Each number is 128 + 24 x the weight over its row's rms, rounded and kept within 0 to 255. Layers, rows and columns count from 0. Numbers have three digits each. The size before them is the row's rms in percent of the matrix's.

# down: layer 8 MLP down (transposed), 896x224, rms 0.164, rows 662-774, columns 56-111
# up: layer 8 MLP up, 896x224, rms 0.0887, rows 663-774, columns 56-111
down662 106:109098093143174136077144113117137103135152135153095104106124134095109119135126151073116113105125128174116154148139135124093124135086154074108146148163108164174129137145
up663 095:117140146136132132127119066106113136131110120157147144191102113158148094160101115117114131125147144111132118136144082128147133143117109113107125125144137129135143136136
down663 099:162142151101140125142144111145131131124126141110147114134137134161144124100076126142182119131105159109126124152126127162119116123151136157140091141139127129184087144153
up664 096:165102145104136100143182114129076138104169140113135114144111142148133110170066134115094120147097114128147064106134129136125141145128173125141114130121163175139094150163
down664 096:122121109171096099113120111102125134143133137156122120117163139173124107121136167081117134140137140124153157108101148147103129159138145156120165117179115170103134112046
up665 095:127129109133143106118139097140148136149090146153155155141103119107103186114150116127150108157157114176138086170095096104197121138134134123112111101115096091178169104125
down665 096:139125161099132158100133123094103114115139145069128096104142129138144120130084104147127160137115130136097151134136153118142134070136161143114136176079136149097107125139
up666 106:146132142129160144095177161134175105123107168115165101111178103130135129169109111100140144150150120137116089135143134125149114104109175105113121169145127134082162112120
down666 103:124151189138128079139172127136131138069126155135139112138101090134152156119140100153155133108146157108114153146165117137152117107150176120149154092128152142127146138092
up667 104:066110152112136140131105101158138165139111192134135127075140135132121127121114082108112112110127095175138146096099127118165098139147149127148124101148089195066111155141
down667 109:161091120094097143188092127137120158169134145095125144094106088111134090091109117130126141138107146115130102088109115112132110143130105096117153152093140106133095139095
up668 104:128135095148128159116134172128128137117140112093142153137122121116135148137127158186122112122114123087119120161140148168092128101111087124109134100107129153161117128143
down668 110:132118153165138071106147148168116128124093098104130095179137156110080142148141107150147123123126135121131181156100131121070109122134119161071162147126081171096120140145
up669 102:080118125095152106113093124155120118151160143122118122145121111090140122135112116153109125107127140144137116096123129128110179127138139119119131148114146103098134150109
down669 099:128117127124126105169145113133140109145142147104103156116141155106103110156154135103076124069116111186143129128136142110132088146105109110123115064097103102147128149157
up670 107:136139129149111142160071121100125171125134140137116119138154113144143114080129109151125087119088148112133130137158102107196162123086095078128135122079117116140115132122
down670 109:121138111112130109137161123154123152115138128100119130173155103143133122135103131156156132173074100097159152155120165123111175136133080124103135121121116100162131110100
up671 096:111141121137135128141101185140168145131131130130123127132114112111169162126151158074095093105138145134147160119111143109105118171136121098135135130112114116106131148117
down671 104:121109109151111154156090119145142091105117143077155185134146102144122132101125099124124131102125131138147108078117129066078114088134136154110163125084140125132134137125
up672 090:126140121148109090147157164152132137133119170110129155125076127133116191094107140150159136114082159129121156121120142141141095096122124131154141087134113179130157094163
down672 093:161144143076158157111142123125128129138152115169104145134157123130173097188128105085151135104133130122114109110109109152105143114153136141132147117130125130150097108153
up673 106:109146108106154091131116130144083185102167146123145108147112119152142123134121119136080132164120121128150113110126056135146085170081140123117140145153128068123124114122
down673 109:105112144106132134090126122145088128153098104111124133127141144109083135187121142108102076094134140157152142122117105148146171092126076117110110130158137130133119125130
up674 101:142145162164125110095182160127153106137088132124131161107109171125126124142118133099162156118104152123107114120142113175122137105132117093118097063077119183182125133119
down674 103:117102146115111120147152136165126133148158146118112123181113153166141097128130152130110126165162129101134148104128120119116120150146109075128099103148118151105082152109
up675 095:077133121141151123113121140133124098153135145129120129132112158140107153137187105168152150152099107179105146119116132072118124125125121095109116121105090102111154139136
down675 095:164124144103144110149114117099164134083108089134146157091122097107135061153074112098137088170142149136144127141157098131130148086140128112128103135129106116130116123151
up676 103:140165142138116151126102150146148143124131094183097075122150094124124103132196108117172133138126113162145121126114090141116171148116083115112147117159093129135125143105
down676 099:158128096091170131115131095115140080087154126108135116129124118111110162118105157131114092171112127114147139151120140132150119101179144178117134101113177094119135168164
up677 092:097100140125106099165150122127117139124128082170126117098114102119145160135123132136113153188173115106150139132135155108105149104112096167140123172123129132080137121121
down677 096:156100109127118125141138136094116105142137155183119130156125096141134134123127094109140130104122111147143130120165147140156142146185167100148108153152142093124163122159
up678 099:154113170084099113114124085083111144122113103100071124098093137153090144163110106107165169119142129152139117122165152137162162111106117165136131160116152066125156134144
down678 093:148120101134153139112143138128074108132143122130172108142067119125142149095145091158095120095064139155163139133138155152148097090152151131105143078178083140143105154090
up679 099:147180162170153166123118127119127120172089123145130117162088134089106167084147164163083112110133128143167140146110129098157175097153134143110136093111117134093136095119
down679 099:118087153136164169111135148159124150102160136119110190098143120165185120192123105138144133113151137135147134100122123142106119150095158126097112145101126145090172094141
up680 101:131147116155166153098141137090116124129131110117082111105122124155129128214153129143125123098119134139160100158087148167086139125134164141138110102143127110120116087156
down680 107:152132094148148136131111141130156142121127127145146107148162127171157148085122096154133151099144141128122158120110101105186123137147113128144098122131115110115172149113
up681 102:117121097137099084150140099135129114151103123125128141155130151154088154099170125171134131098142141082130100092145064130148125169101133161103160106155149136152153106129
down681 099:132145125153127096100125130134129126081147135128113133148148118178136124096088116120116121157111147081114119077091135130107164057124115144130140147152109095158119119104
up682 095:152072155141109152085089170109104144116122109088152120100156116091106164162116133101104098134132125153124137131148097142124174101098121128167121110107150126119127102109
down682 092:141123140076169140146136091124111091126150136123117174150113138180149069085127113140142147148127142131146129131129124094143118100165144102109101162156103117132128129131
up683 097:129180085136117092137111137145117111116127113129086127110135169160138123120077146125104118129111119109140146128158135137072161112136165113118146115088128147121122129075
down683 091:141087143115126157125153145085165128154153176110185125107155148117128135087129139147126151119109130136095128150147109113135094114130155123145113129222142108114141082134
up684 109:130102139123057140166145102150121149116133154108135156091124085143164141072109171165152166118182136124115099155148131160126124139128166111119113096126144147103137131096
down684 102:102144135125154117135107114135131118108135096152099101135131140072122135130156105147095125122106104147109158115109130164152107139147091177117095195070105108110153091128
up685 098:126164153117129110142129165160122132121165127157116137124097175164168154131090151135164094095133144138146132164135124114129097119124141091158113117077142092171127146151
down685 092:159137142148142135123122129151141148138153131125107159150104102143145102132089172164131117164080117113134130109149137120110152135113122167146153135141138152184135130127
up686 090:111163128130141135127137130176110144129150177102132104102109161140122148137149103105136102155142088152133141123119128112152089148158167071061074098115148141091132153125
down686 094:087142108124121130114119154097118127182130076110123110158130117137169110100121121162130173125117113150123169098136116140093120122111108147155101165088099120128120128152
up687 103:107087179141100165126096123148127150177190107135121124165129133112096117122128125107144125136141102140123140133171162190141109133192131112119102111122123087121094118128
down687 094:120148162139159134096108118124124089112111142162121136076111132105153127138133145114150096135124123172156105096156106095157134133152094109080155106149108132108099146151
up688 097:151072115105094108107149137131183104159088136103110165115139094116125138171077133132167115097118069104120086109119101158163154118119135165139122074139143111148093108143
down688 096:101086120165129107160072111116107117143153124123122104098122156127152122107107086183130141148151162124151143145138144110107113080154104142151132154113128136139166132138
up689 098:086106095133161094146146153082135118129113102101140101138128119130131116117111153074077132138155140144093137098158147160114155109103164137183148109156151135142154104104
down689 103:151146082120199107121104163164113105093104097146082101139121129114154130115097116091161132112119143107152119152149125137146112094115178133133156158153139111166120107121
up690 102:112123122116135152128140161129112163100141161139140158135095092117116116119135149113095138140111144090097157091151118119153090122140153124123112102143113143134125073100
down690 101:115094113100102148139091098180130167099135091118139149115112133154150120132117175146158146150116108162146083126141145121167146090106094081110135154142143139098149115150
up691 099:121129119154148130167129136125122105108149142144136154147109152152064137160119119131102177156135141116096135120138089139135129133148144155122158128144151132132157094146
down691 101:164130134144082139085112183170094139153136159112148113116117086122153119092134145112158132077150107140164115127152138155154124149099129112148123094112172123121086115111
up692 104:151100145118083132149125158134159117124131141122107151169145114133194146173138106156098108123118092161144106112133137168135151130109119126090088109116146154137119106127
down692 097:124135126137134114110092101128119117138145148189118132133129142124113133102106111095130137181133100107129144175142138083117119138170128111148109134162146109146091115121
up693 108:122125098129139078069097109144105137140141119176115196137146101158132125103112135098141119141139134142122139142131121140106113101121112149143171120091165102131151090148
down693 106:125145179154115151115130157111134158160097148110167097135121121151112157158175163138141176129134182108141132091107148121125137160132167098134167118138106130110129107127
up694 112:102138115112136122141146095187081173114171123175128165091148122115127129162101130117124131141120120102117096171147128130171110135125179098126149124148113116124122134101
down694 108:136115156140141092125165101138150126132104144178154080105104107148122112103101159127120148130103133136123113180136108129122153113127115162107184150112097175155130131144
up695 105:133122145098152112101138146150111139084112107132095157115117106140161126194126140155139078118134108173087154132101133122103118093084128142103152128163124157172157042105
down695 106:106154165144119153139127123156163086105123109108158140147140138142114111130136115124126119131132113152110127094077105131121133139073120137114122107113115155164096142087
up696 095:089117180087134146146108118118118118120159148110097149167121140113100126115129205148131153138133128141169124193088149071141154128161133134127114144147105145116116105135
down696 093:156150117147085164122141171121149120141123128136150110104153133127177181150130092138149113124083146097110154072122110141150156158137147106101121146106142156137124130133
up697 101:172097106117143109118130126108151171106076144136124144115141101145112130127097171131150167163137135134089141122149092152142143113092147133167127104126167102158138102136
down697 105:180103170116130126183109119145131133143133134133119105149137117108085124115133089133128172116107095137108142115100116159123139142120190109131126146133146187153114188129
up698 096:160062108145072126135105151141143118142138127122112140142111079136138089100100158140085146115123106090132163113129147113154149128116085113154139144133108108079120153107
down698 097:080126106117123134116125156095084132106130108151118130147109118163127092146137104123145099139148130159102102098151089130142141124129156142150149107115113091127125126122
up699 107:125116099098145139137141105108130116160118145144113108089085084100134115172123176148094091192091174150143125133141098100147118129130143097119149118152111148139127115106
down699 104:114104093144143157140156109132133134121131112137127132134143174107143104172105095114092119139123082106139171126159132138151110110130115142145135087112099095129097101124
up700 091:132103107089157132104134129157119125145132106108092138136132122135117157128134114136061132089138143130113146159159112147143133146118134131137142158114114182103130123126
down700 094:120124098175108141139127114100124104090110090149133116133136130118133102122120157095131133146120133158079124133109141124161146123136125125170120089142149084149099135113
up701 101:103135124124158150081132125163138125067136132103147137072123119153128141162143133073169114106098085141100136160155117143127127125151120127161099129113119089098116135138
down701 103:144174105119115138133121157137116117164133136150153101140102139133118129151134114074079084111106095141128133133123139146114142148129114108119156114136115151150170127136
up702 095:150105131162084133115095119149127102089129133138152145135139196114170182130100135133098122152149124091114088117120115124169127128123101126126143102145117104118125116123
down702 098:146130153084122115102138173122148123162160109104092194158138155137167079123159122129122179120147099123182136151136109129132090106148167129105112094156126152147155146101
up703 103:128106163124105113139131154113095115133131119149122165151132126115163138127076114128158122093150140158101126136106137131080104177138155144091125163136126151136068089106
down703 098:157157088121085140128122133129157102172122159109128141115150138150175118149130082131141111109107115112159123108139114151142116099119108175148093153110110082117152131161
up704 097:124142087140071104119111140137106094123172066074120115146154134192112141129113135152150119116117157183139145146120083115130150156090147147149098154128148137166159136095
down704 096:110140158096116136117158105093148136119168141113106120101134103140144119138138125119111122116098163173172120083143128164110104068128125113127172114096107053130149149144
up705 100:127160148129124071111144129142123150111145065128145152113146177117112105118136135140073151141166099072131131095136080122170135139119108159139099113137124135086138114129
down705 104:144146101116119109152100119119103122131133153183092113107164127135173135084135156123171123118116107131149146187126169134120155130124159142108132127164127122152107141130
up706 120:176113122107136176155125085130085149135130129210130139166142131176135131197127122098127120117136121091150149152045160122128161130126094153097165129096153138109153101123
down706 120:198162162130095088110135148133137101084091135131147151127108109130137160116130166149180143108129113135078123153160109147135155114077133158132140106082130131125111131118
up707 101:137133140143154166153116073167154152124125099124084136092108106139106127097103147169120144096173135106093138135110133127088185116143144133114131136060149127154102071119
down707 103:178138118136124118132126141093122089158109143118103124104130121107159140134098112181179145152177101142112092129167131160142139171107150110094144090153152106082154128135
up708 097:144156166131091103093172114123088139139152104162110112150141155133122173122070169161139094101093124157118133116108096139120108162133126112177132112114154121120128073108
down708 100:130160135138143137116153116107154141162096145078121155133120154092132114111104120131125127154124105156089137133178168122093111094149145138080125120137101129156138206124
up709 101:087130131144104141141131099158129134045127149116168123089145097086145146089071098157142158089159124100095143161098160127133122110134147130070102119128096131116115109115
down709 100:164136098109148153104099135124159111167106126133138157149091146123171110178166126125126099102124191137129149095141154130099138110096112144124148123120117142151170137162
up710 096:123120162183138099083128151158130131124103149129182160099158145177111133139099140065107131096109119145111100161182129133158097119133161097133119112126127103157165080125
down710 098:131117149085123096122082128079139122141137151117125077142142116102138120146104138152135133118129147097158125161129131140128104115086117150144122096092149149112134119162
up711 096:129143162145167102161164124131141115162134153143062124118132148122083153175137119103125068129134125150143127127154131118160143135128135123120112102065126151103130122090
down711 099:113137068113114135103149126112124090122113131164128108163144138114111113077161108166153148143150118109097148155115180132110102140122130185146169154133115100081103115089
up712 096:143138117102119120079162118123100130106154113105129080163118071127147179171087091120092126089130200115141127141124090123120153129090122117131120138136156161092124128141
down712 092:102142131105132168109151106124081130132125170152122185121125136156184081119135097119136143133112091148135159101125128055146089140123133170149149092107150141114135170144
up713 098:125141151153102134112065156091112159108102091139144136100147114137081125130105151181096136179142148122146107158186102161125122139098142132104109152163101132132144135134
down713 099:159110151137125123086140113142167138188113142109184095134116132135134150104116145120107153166158155138168142120099102152140108118146115110159130107142132092123118090109
up714 101:119119201114098094151091150148145107144098158087151155106107124162145111120128145088156134148134137140142127153112098102107146090152138155161125120127119103157142143116
down714 099:136119078133085125075123114141109115113103089155110124133142166086091133129152143134070135109159125126104126124121136168105100147088113098074117127133128163088148126116
up715 101:145093108139142082150110123148118161177154140117111120103134091127133088145088166116122142081162183102117103143157150190139102159107109120131129151120090147131144101139
down715 101:086173158157113142132112134115100093089119117082102133157120152082120157133108101113142129141120094138155169100153115112127126162116110087101169108179133111122124140137
up716 104:121118131109094140128116104150098112141084135138103113122116106154107122093114098126145128121111155126158149140098119126139135097120115123156151079102101144120133150123
down716 102:141141153153140112116189133085131158119143135127131136101110120137141184141124126129107132120146101086128113119136111136118092124126104169095116147142133119106168141173
up717 096:112105149130129102155114127113131129170109160198183163140110107084155106142145150138115126114116135139163143151167137138135118141073127139152144140097167137114088117138
down717 091:133154173143095137147117101139124085125142121103134145128163157123136146113123125108129130113141131124121125133130121108118136107121104121133139117121128121142133134115
up718 103:114094140127155167162117096116133119168115087141129076165108124117093134118101132147120138139122088104114126091101087141118116126151091159120120140119138110136154147103
down718 105:069133104117098115159091112186157125168141113136137149089129104125183130141112150137087091118149142104123052133084116091121161149080176142127097130167124106146139113135
up719 094:120127149116145176129126119085137089114107147158113124160129105104144159108155145189121149088125160118121137124149131161111123145125151159137188113125179165108098124153
down719 098:129136138126148120128124137160093128119150116091168118148091136128134146166123129140101143119125140123105166081120088117123131133122112119185109129143118120087124097128
up720 102:078074114131130136124088148120140129156128131163140096132152099153108115139150123151122129150128156108133152109114164111135121138074116145132162073120121104137136155130
down720 095:134151154142154109088125164084116087160102118134136066123128170125113161130095085124147139136131094119106108136124121164166110133119128139123132123162110149126089106095
up721 099:117151127112139113125119106131163135127144112122120106110142156149150084136117133092107103143178099126178132115117145125152173122150130112102093110074109117162137138114
down721 100:176124119115115117128130098112120107090159124138119157156139122114170101127141105153132141116098092126115159163093116146162135136155085153103097185150150122121135128159
up722 099:135135106099129113142126109128137123113112086141110188094108154124122133136100129168126108150150146163145176094129117131101136109185127095150125113132130109156133112141
down722 100:142160113135090142122166116104138176140109098112153121177132103088087121155114170106132107125134111146095118153094151137108114140128098138111131124136140085136109110126
up723 107:108116143172157118115132083126171127093117144144151166156147105129106199141121143132122113110131166166127134133143087108162135128095108121096120123115105157139140092157
down723 108:144144144196089148146135124098133107130135136102111157132108130116108135121126126124123123127119149103142123147097132120149114153147121163093149112136109122124139095121
up724 092:095086113142109098158120128104144132154102143109154073133087132159128150157120147088105116126112098130139108147122122159162158133121162172132145130149118156131118098178
down724 089:098164122124140097091111122145140092146143095133161120162126082149190119137156086172113128133143150139142114118148103150178163099091123145128140104107165146136078107126
up725 097:138147107122123106152131073127162088135156143159140117106144118138129107139180089127098176142150145140104120132150123171116153119144110090089116144120091124102128109127
down725 097:152111129100120163096128143113112108127121106103164175117121157151129118097144140102134157100128106144105160129115120130149117092142160116132119159114112113151138073124
up726 102:118124091131124096162096131145130115098106116156134097122183143106128114100112159124110154121109110113114129140128155113133157119122152179134121115156142128134129149096
down726 098:097105107150097111101096117113136107109139108098159132132126123115094140111155132131117113127135148116174134147159139119181135153132092170153089078051160115067107109126
up727 104:136167148160102145092094082111040131086122181140113072095135093128110116107108145113087152114113101125102173094119118135115143160129117119119098161116120118162156191061
down727 102:149087095094152123147156115136143160163133130139122115173107130131091119096151133088137094138075153142152136073135093127109148137127173106151151118144114147122131130192
up728 107:100174171165102131104096108117138119137114119130096141161111090105144123141120154174131104149143092145102120098093151111147135088173126080145128131093133121120126153131
down728 104:125148119143135158165152112146147117111173119130143158154148124103172103173094152138133133109170086155160138149114132129139127128163109143140117101101124115132089140076
up729 099:151155125139145150113128145150132156158167116150124115137122162143131148133132120127096108101105104147151105135128189143129104129135093122147153125132104108122113068092
down729 097:108130143159157139122162115108130145086097112098129140132127133145104140115117131130127124120105099152087155152117111143125121149121135088081110137148120128175162151153
up730 100:068134118137174117129103132090109108161138151131116138113129114162148165132147147128115109181118124130172126158146072135129149150119129125124118086133139117118099098098
down730 101:087111089148169050142150147113153129161152116151143099180127129146096124119158111144139135134155142116102087132149097166136090111114128109126109103104177158126148110156
up731 095:124135135149133156164159143122136092144129132090116144143127097130144119145129133110143108135171124102141134141127165147078093139127146149083142098070096107140117137134
down731 093:144147106091110134104133086064105177129125110163118149131136154109098156115168124106126127102089159144117126087123093120140129117153095104159137136180159107105099113124
up732 093:134130109115124105120093105167144131150108165133131086057124140174107188059139170130035110185131086153154117126103143149157116131127148129138186125142131125163125159121
down732 091:116138122154135124172157123123125139130156083132138168173122122134154109153112114130162142083086135112148106131157105124122117143149121092101091108127093110139119126135
up733 100:139143125123158141106062135143150136145134109127134177147127130092156131084155137150117091110114130152140165110150147138123158133149135154157098134115151109086106111160
down733 097:107080143166089133111116092121159131129136133097124145123110111172107093142133132157135099137097158091140189084113126128131099113119119141111111164150102111132159077130
up734 103:098108159117127115106155123100161103146122134139144123092133143135157124101146116127137150173129102128121152141120109140151155111146126167131078116093105107104118142160
down734 098:136152156141137141152103138119137140092161162113150139101120158117126179127098104149147126073113157145148064129136123140150134141122106117140153106105133118053124073096
up735 104:145096092092090123134104127149120123122091128113175155106139147123117119181132115153115140113148162098093139126143126126126140090103139155089195133115101163141126119130
down735 103:139128165127150114183127143134136116114128144110117114151105134163085143095132161134141159092128118125093142143091138108125099096095142074091127081099139135131139128157
up736 102:119114103111124145101057169123135100126139153152149121117120074136179092120092120092147147107101163137132151127136153156164126142170150140136113116105170154128109120157
down736 099:079151123155123138126111100109155103114093197132112102099108131165141156103121177100157101121099144115119173136116134116136110129134101100122118114099128121109137052086
up737 105:103072165093121117140139117139130087140132090081175154132146129132141119155128166095135163125095102127085119115111083118126113174131081105105126138125111166153146119128
down737 105:117098119140154154116127141170135127088106113118116087071097122096106129135126173094208136119140130090132166111127148168123177185126210127092139126108119131128143166140
up738 095:168113141131159137129153126172120109122131101119122108118115145130130128127130084099060139143119106120042163126160138137128113140146107076155159124126124109125140120150
down738 096:118149111136106126116132108126148144131134132133104125139132111145154107097130143128193110115203150124174100108095150125124137088123111140102116151101183123152139154116
up739 098:150154144183129116111183106141110141084088122179125134117160163149094120139131130104115094178145134115143082150123145150149122074119142108138123131134158129110083103107
down739 096:148145098128124163121124162131075134131105122120098125098140096097163131072100150143125143138107116125140159094120192130101132116127159116131144096122080116153165102151
up740 100:110111132116119134115117133115120125169154121163103124112108147141084168167165135102135109162124127109109115125148129128126119182146111130098114108171129093114117110147
down740 101:129145137134099112170139177136151107115128127082132153143136102130179124111118170153127101143150138138123152132125190128127148153141144126165123134061110159139107101108
up741 109:119142153088152086160136117103137181104132145139119157115164127137155144096164105059164099133100090140118086144141096168136135167158125093117136089137133137095136105175
down741 105:126127162144118130119129135128129125144104095098129134109135156095098132148128141109112132118139151113142138136094138130116146126137103121105145110153101127081166118194
up742 105:074127129143115146126115134114124153124103109129124176095121127180123114147095170117084131139127121174142172139149152120116108151157129140139108118089151103093130116100
down742 097:166103145104135169144129102139124112082134157136074148132117135127115149136148097124148164098099161130119142115117138185127122115071128130108088155109157150147107075134
up743 101:112137133121138057167111137119128093099097098140117123109086138149092086113136124116120123185120128134138124110099115108134139110152129128185118114071103119109109159098
down743 105:133103083112128110109106149126127109099119129138088109129131142083133087129132132135123105117147121146114123124078124173128107136113160174129064094151101097139135070183
up744 095:145111131134125127156140113144144124097149131155139124122101159163078138110116142130104093143121129091124121162114113146118148082068170104094138144087161120132123098125
down744 096:123134088155125148090115113092118122122131145151081124143136109115135161131167122112143163133157131137107165116118158132166097148115141143182106131181128129101148102149
up745 101:110109125092163114109141104152137135135117166122151105199143127090134157179140168113132126098082161094118107121089075149150161092142109126170098103098093126102144121148
down745 098:146127096149136130161101099132137113108117107187086138109119102171126131161157123088171152156155117146147138143133119110124102088122107098099098161130091129160109157177
up746 101:103143156134129144136125153126082112099127128141114164140087118126134140145112116114152114100128144098162148156119124118150153142091115184124117094118121116134134132139
down746 104:097099120097096093119137119114145124080079110151123113121138144120154098168130089130133122143115114130106120128128128127135120167149112160074123119139131134114138117154
up747 102:122102136136133110188117134144154138125132203169132142131099139071147122140123114158128119105107128134142124126151132159150135116103115176157129140126136098142124122168
down747 099:139116141111080115085098117101158184164111045119131117141092133157074116128169104127146165150124101083156130117107104072126111141099147100114141125141147161153134144104
up748 100:103140111137137160106159132145121139138171126144142117130171155142174132150101095123147160146145136162131092151151122188152121136148102111154108108090113123100181117132
down748 104:147149104098164092098126149149127168142119108132108124157164162177045125084132143166107127132142098140090107158096128115118091121114127150149117130153118102135106084067
up749 105:121119133155119137118085130130168097104125133114091148124127132113094176132158138141139101148136122138064100171104104138116168114117110136141119187113131119128115114140
down749 103:126104138137128127161131099121120110158149149145128143141134126111113143110136169108118141111123147121125116110180133139174140163140113156127124140179148064174153119103
up750 097:107095161107137099084133150171149148112183127101130147145124202151121150089150161167152166153142160147125138149121114144119114150137159101125143153131156100089141126110
down750 097:147137135120135141104150145130157097117098170180122131123138062104130085121111138145111112117140110185100130130148164145098113168127087143158142101111147100146096126093
up751 092:135130100120144119107105152181079155150109094156116178127092154131139098149109125127135120137124137154131112121157109136136120123120136124131132053160101136155148134107
down751 090:123131096109122139142115095138152106134168134095127115099130111091122122107135136108113126087111149173106145097090124168138129142165124145103122174113163126123114130171
up752 097:130167154085105157119114122101127105135132119104114127164099114152103150143056134126135100118178090068122094150131142150187110131124134164113162116126112085167123121139
down752 097:174142137144147091071150147138110148126088174125164152080138163101179124121161126149109112147073142183106136091126139126131121139104111092126105130129125115131120119132
up753 099:135128126124169129162165130137147145165157100102130104147127181092184120125111128136140076115154102116062099116177127112107127125136134108117153120106141125102128139126
down753 098:155118093136153137129109107117133117078161164117088167154154109132114159108159114144145173134125170089103111165098097142175145133168132148162090135168108155141126131161
up754 095:174114142099117091115110106143135142164114041128110131106123158130122093173097167112147089074132126125120128133146159127142130113162124139115159124154081152138133130082
down754 100:103125165101099155113123170151134145152106091141119129108158084108113122135138083106119085163152141163089128137089140116110123100125166149072130134163166133121133113105
up755 100:173123149187129148143116164115126133110120113149110150116108123103165114164137116167117070140106107119128165142122148137122156133116148093133131093109152152103115129112
down755 096:130111128110099097119151140165162124104133112117155125138129135151120152121133170058146116120124119086147095069126131114137128133160123109114106120122168120128141157147
up756 097:118132098097112139140131117122144116151110091095161107115143119127089106148153126154114097149095088149159106131148133128109114175125139097116157139096109111121154152145
down756 099:163124086139084153112146127101103153123126117117143118126114132136146106103147154126099101153089175155140103098126131135142163111105132108131089117124170123100106070134
up757 101:105142164086098118151160128164118102143090158137099138127118123133159176123128150148130139104114129113133146125162097144122163118098110160133133130142105132088104122160
down757 097:123127133134114093162134115068071098097148113139119119160112145148112102149100106128117099140137134118118090135120153102113147110125142102124121145105096091155109102132
up758 101:120121139152179107130134109136126137123121147145156105118122158161122109109130116143158137109134175127097147128133144106120077137137163160137110156134096125139151076111
down758 099:124097081114127155138121148116173128120099163174127190124179119139144132134165099140115157164151095134159121132110118126139163109094176139083118130135131165119090086139
up759 100:139143130152146129152152090147096119116126159163157119126088128119157140100112141128061137132130128142117148124143163082139145138113146126093123141111102130123150126092
down759 096:088100121088164143142137138132154143112113091087121123140138132062087121147124139148129114145125114127100136109143123134119100129144133178136126106168137117127107115122
up760 094:142161123109108113180135162146154092123104114119164100076136121177120111132124139140138133124103139157163124123106074148090118062155125124128178116093122098107132125118
down760 096:134113095130126104128134130111177147085140118140131149206084144097139117140157171116102140126139118149096129145112132087128069115119146153118099130130119139141155104118
up761 099:119123140156137100115093091134121131102084149113162136135123109101141144110109122155100112117115154125125118134137066136153145077120149177176139102117118164119109128071
down761 100:136139154136086145149146140152159151135136141138122118154136125130102120139110106082160140132108158127157100107092178078070110157161153085152162156127114143107148152171
up762 094:117166121116092081134111081117133145148101078137091160129131107108116146125168096139124117164143116124097129103101103138162098128108123101123110092157141146131146111118
down762 098:141098127117128130192149125138106095100111137139152116142135111162125126134076124145141165126124144091124132130130128113103099172123191103133154161089131110134126139121
up763 105:147145133127127157119129104150142176135121143121128128120127125088091158160158165110132147158140163125083160124111078080148148114112138115128130073093130177120154092152
down763 109:121141141132081087113131131117152183110139076102155159129122130102150098180161173125106120121132139127130110100160119116188094131134103118137123099136107131112092121138
up764 106:131174142148127093150155168161122107139123139148161143064134143155123167175144131154111114100147146108122094128155135162148132118161113075121164107151111101171127118093
down764 096:107082099103141161105076128157114171142110142145130098107116127147157108085084139102189118161125144136133167133099092107135096121053076156121118128105180126089095152109
up765 101:110094133126142144120088136149143103175174132112129136152117085153133101133165163131117099163132142100114094148146101147123131126084117135092150138106107105143116163095
down765 096:170147131116105113134112085119130117097114153133111105118125112118113139179127111099135107112144143120134122104101135120084105161179076153102108113131119121170132114112
up766 094:115144124129137125139092115118114155141125140135086100141127104107156131097120121132123108064147119158089092131131091146145156122118122123101143136168081135107105141099
down766 088:090094140151136144131144120092141087129136155127190140107091133141104108129107154138194110146134150133122140120141129126121164156189136125126119122143142129110121112130
up767 097:146131158140148138112154112086112123098150153161118165154145151103135176201105148133124134139124131159094099101129127151108083109105122125126157136108144102114115132113
down767 094:141095097131090149150132091111104137130118108120125091139155148170164091111129172103098142123112112124131118097128134134110127142129111108129104103128128088147104139141
up768 103:101156173137199125123124140155141108149128110126144117150133156153124132155130138131117120151146112129153142102111114139117139084164113099110159180100128143102109099129
down768 103:131118180128102163104142128158131121147163118147170132097092080126106104129122165137098122150125147166126142120123098138105130093094103156092175177107122137142104142170
up769 099:148130103142128144091158158138124091115130137111142099113114136148160119152147125126136167184112157094134075106146105123116120129114122122149111145100146109067098112122
down769 106:123133109125167106135121137114124215141094104154116127105132106108111088130117121095148148100153095151160109133114113097153138148112121192137178114145108112115138133124
up770 091:136122123094140160141144170120086124153123098128149114085131097128172120159140147151145114133142165157124114114090136132089116117129104104080125138111124135126125131104
down770 092:131122119135163140157162110125117125103075113092141112155152126115113140115124144141118162128123091102138182148156112097096122097136168164138163122123133113166139102161
up771 106:112113101123151149133092111108109090136162097143097177109085157114087118122151113130101116080099122138099139145148142167152172134180101131129149090115093099128167104150
down771 101:083141130170120111154184112118193110108101136145138100125148094093119128098110133155112075145142141134123076083121134113142145129152166123122087159130134150148139093096
up772 107:114120123145153114146134089173132160098096143140136084163141126125155149133146155125119139089157109173106121099112154132110080144108077154114124104108115120168114197096
down772 103:159149103112142121145095135145132074095110123175109127134119079122155126157147154111086138167119087138125092124159149134081118176124107086122069126160158125119129144155
up773 098:128119105158132144153128129100081141117110151132066117080120146116103145132139142180153082115182107107087139153122111116135160086131111115109162055096121085150106124125
down773 101:077116132085098134129138121108129123123139126117149135112159150131096158106104127081096104125110086140147131150171142108118124142118159165116177120115114148176120113121
up774 097:110127127116127160091157138131129121121107108128132127132127108100096126083158104141156124138130142095140129162101104105129144120108160107117142076102095111123133099114
down774 093:137094124121149119130106149093126135102118128113170104176138159157124134100076131141118128106111136150154086124110135187083177108150085127122136160155130115123134129103